Part of a small language model's weights: 2 heads of 64, 1.39M parameters.
Each number is 128 + 24 x the weight over its row's rms, rounded and kept within 0 to 255. Layers, rows and columns count from 0. Numbers have three digits each. The size before them is the row's rms in percent of the matrix's.

# layer 3 attention value, 128x96, rms 0.142, rows 0-127, columns 0-47
128:123113108125131140131154080135131072140087105115135125124122150136149171163130158125086125142116126111097140135190162155122156136114158142129135
116:098141124117142097130140099177125080151129140137110126164127132119124118107131108100126164142127155126127122094146160207165121137106123124151138
113:131135166171105125104141129096120141112103142152127142109101147152149138142117106099123123117138183140105112131139108158184139177107161061174145
090:105153146131130129152144168121116064098132124129116146140134112129116116097121128148153107133141135162111137102118138132158120168080153096141101
125:141121116142141087143123178168124128110064123129131118127113101073144152133126164165109121154112173148108113101114156144138122156143096101124088
111:145134124143101167089098095091134171143161116128126083175158143136139137145121103153146118101143100122152123126091091136146163124132081152149123
117:107124167125134149130117117162128157130056130101100087095127165134135116109160107093147148124140189119128144147134150133146142158130140101179100
127:155080140131142188110108127128130122105178112151153123136169088128125144084131119115139138126124107105123138141101089109113147078122143193111148
103:106167121149135092099110095178152107126108126120079074137148129126128126138129132149100155135143130113158114168123129138133130151157140118153190
137:091118166137110177078133071168112116147141181130101090154143168149114089137142122159133169107128111125122118138126097098147126158082110168114152
138:117130115106155132149114075145159104129178075146114162131153113112132096131137132111128143128122166180146096144093129171098127067102132151140132
119:106089084144134154136152162119102109174099097170117126144100106133129126107087152148145149152128130097089102114096111131117121126101118079163119
115:088128136124155160117107116106102100102164117113137146157127134137131165115126118114153164181134106100147124125154116094099124151151158090140078
104:095108137072090135123159122150112104121139174150149133144092135129130157100129144094117153161118131170100099136141127132127139103137124135115141
113:133129178094149103135079126149111171175140156114136132187069155085130123117119121148140156161111163134128099127133141166175123129127141135111155
103:140135126123155140144084132151137099144129113113141137138114123163125131115100166111120158123117121118155117115154085117125139117135163101137163
118:122122099113175106146128140095136117150159135123137096148132121165133100143136130095089180121124145135113106107146120144134163126151111114144204
103:173130113167145144135123101145150106090165147163159106129154111093125142171127123117138132094145087142092111127130121147111126123122135117115115
110:143134105129147096114150098103150105110128128113107159139143071106135147153136124140140138112172137094124107140077141125116140113144124118164177
103:155121121150080161103181119126119105115166180113150079132135147139133116169151125139158117125122128116107104127089190101116129078139086127096118
108:116126163100163119073136125143110099139161128135138078086095138121125140125110145161118153163136141125117118121118128135110142107132162122179168
126:114100157124119130109096115107127188142154074128095107145101126114129119143114162138151115090148159105172138151134124189117069139108147132142153
114:102149110132115139156138108090156135143115085117154168115127127104143118113124118076150131120136105175136135098102145115132111115098100125149118
096:139145113155146103180106142151145116096085156130126169124127127117117122085119150141080135124125105159148129118131106135137148146117166125092097
123:123152137101083146108156122070143116097110096106125130170172121136120113105127130155151125150130132135168145100069081119170140129194127117153135
147:121152143159147145153131144099115126075175115084159186129058126103131093132150097152123143157141129153089132122084097106137101114117118087123162
112:137143151097104049108120092127154151143133140151104089154115143121127139138141105138109121105138184114103097132094158183134131102097166131123198
096:081148103103047119124190127135160130149121126136104144151103123129133149143134157117132127101101140125169143134159131119133106176090097120141144
118:148125127158153141122072189148128114120114108082124147107133141123131101103141102144132058123127119092180155156152125158163137173127133132100130
107:167164118128130160137122157114116152091133085096152130174101084107111119108139105136166138150119132111118148142081112104099152082122142119094128
125:102171128127113129128120161118109166157118142144133147127095151119133167107135093130134118126109096156135132144173158143121107114104149149105142
092:167138145124136072104117115109134141120147158098129102126152145131150123162126122144105140131146110116172135115131130181099140119136148118121130
124:118110141079117128128132127102154095119100127096140105150141143065128098131153130114103115085142120142115152131134152106094115060113142113170119
126:133134103122155101146103111143132152161143156091165140131119125118126131121166124132131134117146124132135156142081187106145160094106111127057157
103:158137132119137072124113138128144137129098151126130136111152138144118120141126132120146128125127121196122130120131124166163114162105139141122082
114:118121135120106144116151158101120134078132134085133162147102127125150115123141093117131047132153146127116121090147129116160098103130112101080111
121:104093099142120151152138094171117098109131106114113121092153101112165133123105173162131109159125135123146120133122116118108086135142112121131108
127:131102150112160118130147187123108119157134131139104139135117145089099099107144151133143174182125087083194116148109122142108116127159122088133158
110:106137128156094121113163171133134160128148156159126066106137147105145147140137163122134135139126149098151127141141167116090138129160117079140119
121:144169149161138115060159129104119087086112174080110127122083095154137127154143146142126106124130087128134119121141143101126101151149141100123135
114:096125164131107126119147145154144134102144165071106135094125149119134097121139121122117156148128102120153120162131132056145121138158121091130178
124:147124127134130119120136105145109171150093131124148127094112136128128133133123135134111144133116154089106126138133115157151209109191109142165121
110:139077122143152120098145143110114130162151066151118164125159125137096095141096134088106128164136121076151127121118115151137136153152114140123154
123:153116148121174130099134146108132089122177117113113157121146131149131115151128114119115157116145048135140132150125147093109158118179139165124107
124:116122096153145126187107157157129172128119132090143119101079127121131142106143136114144144099146176101153158135111136087128163134130118086136149
119:125112130099116144139127142082113157101115148154131088101154119116110141123118162147141091129117120157153117110096113115124114094159118115154091
113:080104139127153123151111124156121098101114148122114130109114138119143121134127127150113129161139139053106108140106161092098087141108142157085144
113:116151076137117133114120143132146133140189107115123127119149118197145139127131091123166114150112159072112089112131107099129133145120130085090155
112:105124098152103129126146136146167153129164120090113118097146137138115134159141109114137140138154134093152150144122185105095124136195107146125107
109:118130131130163127138126109126120154138141099108097126091107167172130093170123094112118180145144130116123136115134148084165077129180113149162106
107:150123135133143140120155136106116141137119123112144086170104152122136107137113127109088112068131127166096147131149130103115217168149118147158149
096:126117157119083123137167182149113138115094116132141142114143144118117080106117094102128146106112109144153140128162126114149152136154109145170135
107:092126125117138116144140145111131116099152146133102108086165122147107114131113129126121154118116144193118144118130073123110170168081127105128082
114:097144125133154146084146066152142092116113122155129120114146168124113151126116138140111155115131132182145101143150101111131108141165137113203131
100:109130136123115123163101180081148135126152144109127090090125144135135137127141154142149090111119099093157137117139172104164144156155109132094142
125:113115078162112135163144186102137155129147103159170099112152156147150162121145098098143127092142145091117129150126146139102124116140171119099104
133:138107129149158139172109150150135117106136109122144146118144118118126074164121140156090175162116145121093151117116190095084144126152102168115096
128:158159150144113146108134116134136160104096124110128099164137141079113143100137121180118096100126138137118130178110134131119106123132136160179157
099:112135126152096139114167139128166096095148137146134101107182133114150109157153113147146119147144122145144117150102140153151135195136136122123139
105:125129120104147101088141163090105117180092147147127133085168157130122120102122129116121148114126134104176124104153108149104143102156143073151105
094:144112150138123130149151155112089145172175141119130140114124092178118108120124115147118156134080094131120107134150130108085138127168099082144135
133:110132141134138180133132110131130113177117139163126164130171165138118112146127121169113101113132095159105135114165135062152083142132131181144077
121:123131152168144158137125105163143142145111081110124135084173167141119076113133093126137122110136079128140120131100087133180130162130122139101115
106:107122138101099104143121122109144136149125119136128115172137138105121130148123138159131139119126220170119129143108162127153126139153107179140147
085:120129152143130087116129144167146123143117129155154138141098134149097128120149131147081105132130124134158111103111069152176118186096129111103143
090:132098144132134128139072127172119160149093125111124143074104164139121120143140110162116135168120121126142120087130129139117144112118154125109116
074:172130100147121170158119111135108097130159145097147135116104150112137111066137125128147182129121132129054125165130098109164134103142136144100137
076:118092149140127143093149103117107125118132159145108128087122158148153179127158114150177130118143124139099106121126120197136146119162167174162126
085:122119104132088143130134137118154145134094196139103132082146129167112110124135146118145147137128083133134126119137123108125114139095139160125141
080:188165152122088059149187131204105131133119138115135157122124110125141146106139115130151139109107161129162153140140193159098153123145096121127089
080:142137113113146136140115116166131159071152132155111080133144150126119151113120143197122138135120137165105127146090176160160082112135142119123168
069:104131168097147114096161108084114087110095125143112151103131150168153134128127125147107141154128127135160117124135127129122114139140158090125111
071:125093171099096141106133163150147099113091156136103149135136138127087101155133171113121106153134140144176150113110120136127138167114125110128118
083:112123182086117132095148086143144126091127134141159156163146129116125130110133142108094133149131136119119125156131120139141056102101152063111113
078:130132138117139150140143101129126122152090150114109193135126124155119165153120135154155122115135136100130150116099113140070142141170128180121148
083:162138089130139150114120147143115150151148099106104106036143133151140128095150150134107137121117116118102120146151124122123103102118120159103113
072:116106103142134112120078112123154099120136060138116101151115132143110109126122129113102145121148119093148131147144158087115116127118123112103147
084:104112160119105107156126147087132130168084123164114152135104134123103115131124112114117123165119087150085110143111133153128194143093153130140187
082:123160114108137141098149130145137108117129117106158141134195124099123136144144115138136144110131138140158130155104104134164105136096111112081125
069:086126120088144121172131117081149138127117150122172139152129162141139169113129110076077117120109122168134128129156137118153110131139157111169157
073:128119192128106134131110105138129120096147085099149140163114134136148093129124130138124133162133134130106131090129129114157107095165122126153078
079:133117196136136088136122117122143116141080087143133144157111126127142140133123111133145119144129105154118143130104108197121190116125132171130134
086:112106102121135097122105122122147130114112191122139096150120142147149113106126130181154137138130148146146104131125097181176111153125160100112165
085:149109112108099132147128102146138120141093134119128176147131139116130108138150139110101160157124138115145116097091145108085136112155158113125205
079:112161122111131140128146115116134103172145117183126134133132166117114097128109128112089190075127156125115144164172119166144105137123134128098123
086:117135112137132088112145140158130130125173092134149161156107110112145117085123122080137135153133145066140138100152159170157104113146144080122177
085:137127084133138148194138094156103090129135160114126132123156132126146153153129124129125134119133177134076095074137111128111119094113119140131129
073:112104130115121126123119127108101145097173124101133152129159123118127105128141093125158101143112086143182134110158148153143129136066108171130109
075:128110141122127170111152120118134107075127158109137124113168157144127086136134132167125152119124087152123129133159144142107130124137142135168150
077:145093156116163109103117121136113137109096072119159100128111134109126148117129128100112131127137138118124138121117064159141121091172147116142072
092:118131128129136079136128099182129146155141105134115123115133172162131147136117134129144139138129121141168114078122156138129116125155104110179126
082:133095150121109115104106159147131134148135187120140150077136111127112162126117139145143110149122128158145128126108178108112148101146133139113151
079:171114198122123102105119114094128086088152091111115160102145105131111122140137141095119149104122130168114134155145136121131149096145111129094126
084:094142146110120137151098079117157140096157176121152129129132119125129148133112148185107093122128174161096159110090160151123127129107111121116092
089:105132164122129134178167136127113096125160114144092142130137134107142122135122116148152104132138150141086100070055152132106144086129106169089075
079:138129155139124132122130114127130130088139113117142116116142114123123148121135137119120111120114101132097122154152154117120148146126122072084167
079:151125110123097107141138113175076134144149083116114101093107143103150135150112105087133093138119123147115127111149143113129162071179122180191122
085:111115076135161203107109106128144126120138096101165140128104135130103150104142160126140121133121118139175119136172074125119103130123154118058095
082:121169143124135149119159082046111139148157107143119124153110121096135112128111130143119135110141164077164118126110111151166141145176112134125098
079:086115153124132102166112106159155124147159120159112161166123129135126101123120139135117134102149134133147123113112130187180132125134118186130124
082:136104127141135069139141149139130081125130118139115118147115123111145134113136138115119098132144187076144135107105079114172128141155140125124145
086:143142089102119156144102138096076122175128077144132129048104142147122139097143103128078089125108107145120124102143109144144112098102144085118163
080:127136160167126131105124156129121162124154109145141055053126143130127139112131125157147101127113120144082137156132143180173120146083135135153140
089:132128185102111048093139122129127156096131149153098155167126150134103120142116105140126155130125143151116124097136165161138133135113139123123101
084:129138127101159146119145138103114125102096198139099086135171177141138141146106150179110086122117134132163143102116087140125120132141107115121092
096:114124094138107193113144108118134128165106075142154130147122102153130110086148133123128143106148116086152129147120101122119082119131141145119164
089:156150116117136160179162162148088106179134125128101144133121102101146129135118120074152081099150138099147140096138104115155160082150079120129096
083:120118149102137110099144131141109156124157139077130107156133141113123147139119163134159120131109085132142133150139140055082151145178116061096071
082:104104144127124134110109119178118116178141125188096135162126153153083111149130109143094149098134138144124115124111096164159149135076105159097137
087:099113127140128084124137152165148138118145107127133050118155126132121097138143149133168084158139110105143136146112146120108131118131119069112145
088:147136106129147160146104127089154126214149135105110071126100161147121122164135125145135135146145143090101149102129096153158119088146117164112178
092:113129090140144200149074104128083110173093119157127102089091114128133154111129099124114161176123113154110126128095083097160114099122144095140164
085:092126109145161157123109104181133124127154136165124119125107157137155158124134124158130170170127114081140142102174144184167094151113151131110121
072:158144110144114094109120136110141139116106126125113089063115119147113104155118113131136137116122111140116110131120156119094172165140150164156147
086:136104077131105135160106133102103125187135086142134141122148127125121094108135105096124140151120154134137138105135107131121157111070123132117133
081:127108160130173126092128110142160144124180111135143136107117158128093136136128144162110122088134121145121137125129074162186102175137147120104122
081:130161080129131142139112141073143134132163136114125068095132107169134134130120148182123092145131133150100113113104119165146140160154157147120172
090:145126109155130150143086125128087115102207111088121140106117121115109102125141135118092166144121120166086096164145129106131122113123122166149184
095:137166116131123096102134134104130113133156147173105089146133130163115109129105132109112172079132148133140145155165152080090133129133106127169124
092:109125110148145100109141131149124109142120154191090063125135157139119132130142127138115166113140134054124129076136105170143123152119135111136149
079:164130112150136154157108110148099124149169129146121161127111136114143144094115142125122145154136099098117109156167097097117147104161106119173124
073:120125146128121157138168150117107118170136089143093153084089140125136144102132143097148071082111119091147089147124168130111114107122124142115066
078:109117145147136183164109100121127108090150109163124124123151101143126104131144121116112220157141084127127104162171110159109113138099143120135142
079:164160087124097161113112106123153130135121123094118119151120110152118096127141115150164159115121121139142134181121107123144124167127110114128109
089:099142110106128203127109125132134110143085131145131161140126115126089154117118150080096174125117113156159147124125127095070121165129136138069143
074:145090136118121107100141142126139099112142129108156072129163125124125123159141136162121123119132182143135149115113150090098141170142106126113154
069:099116137096143134108120092125106142076136145119143150143173139110074140150142150143105160140136152121129140070100144159123150128133133117137099
081:137121120115109103120160126140105116125160123111149161140105133111141115149118108084099117117129088147153140114156143155129193129143111091148079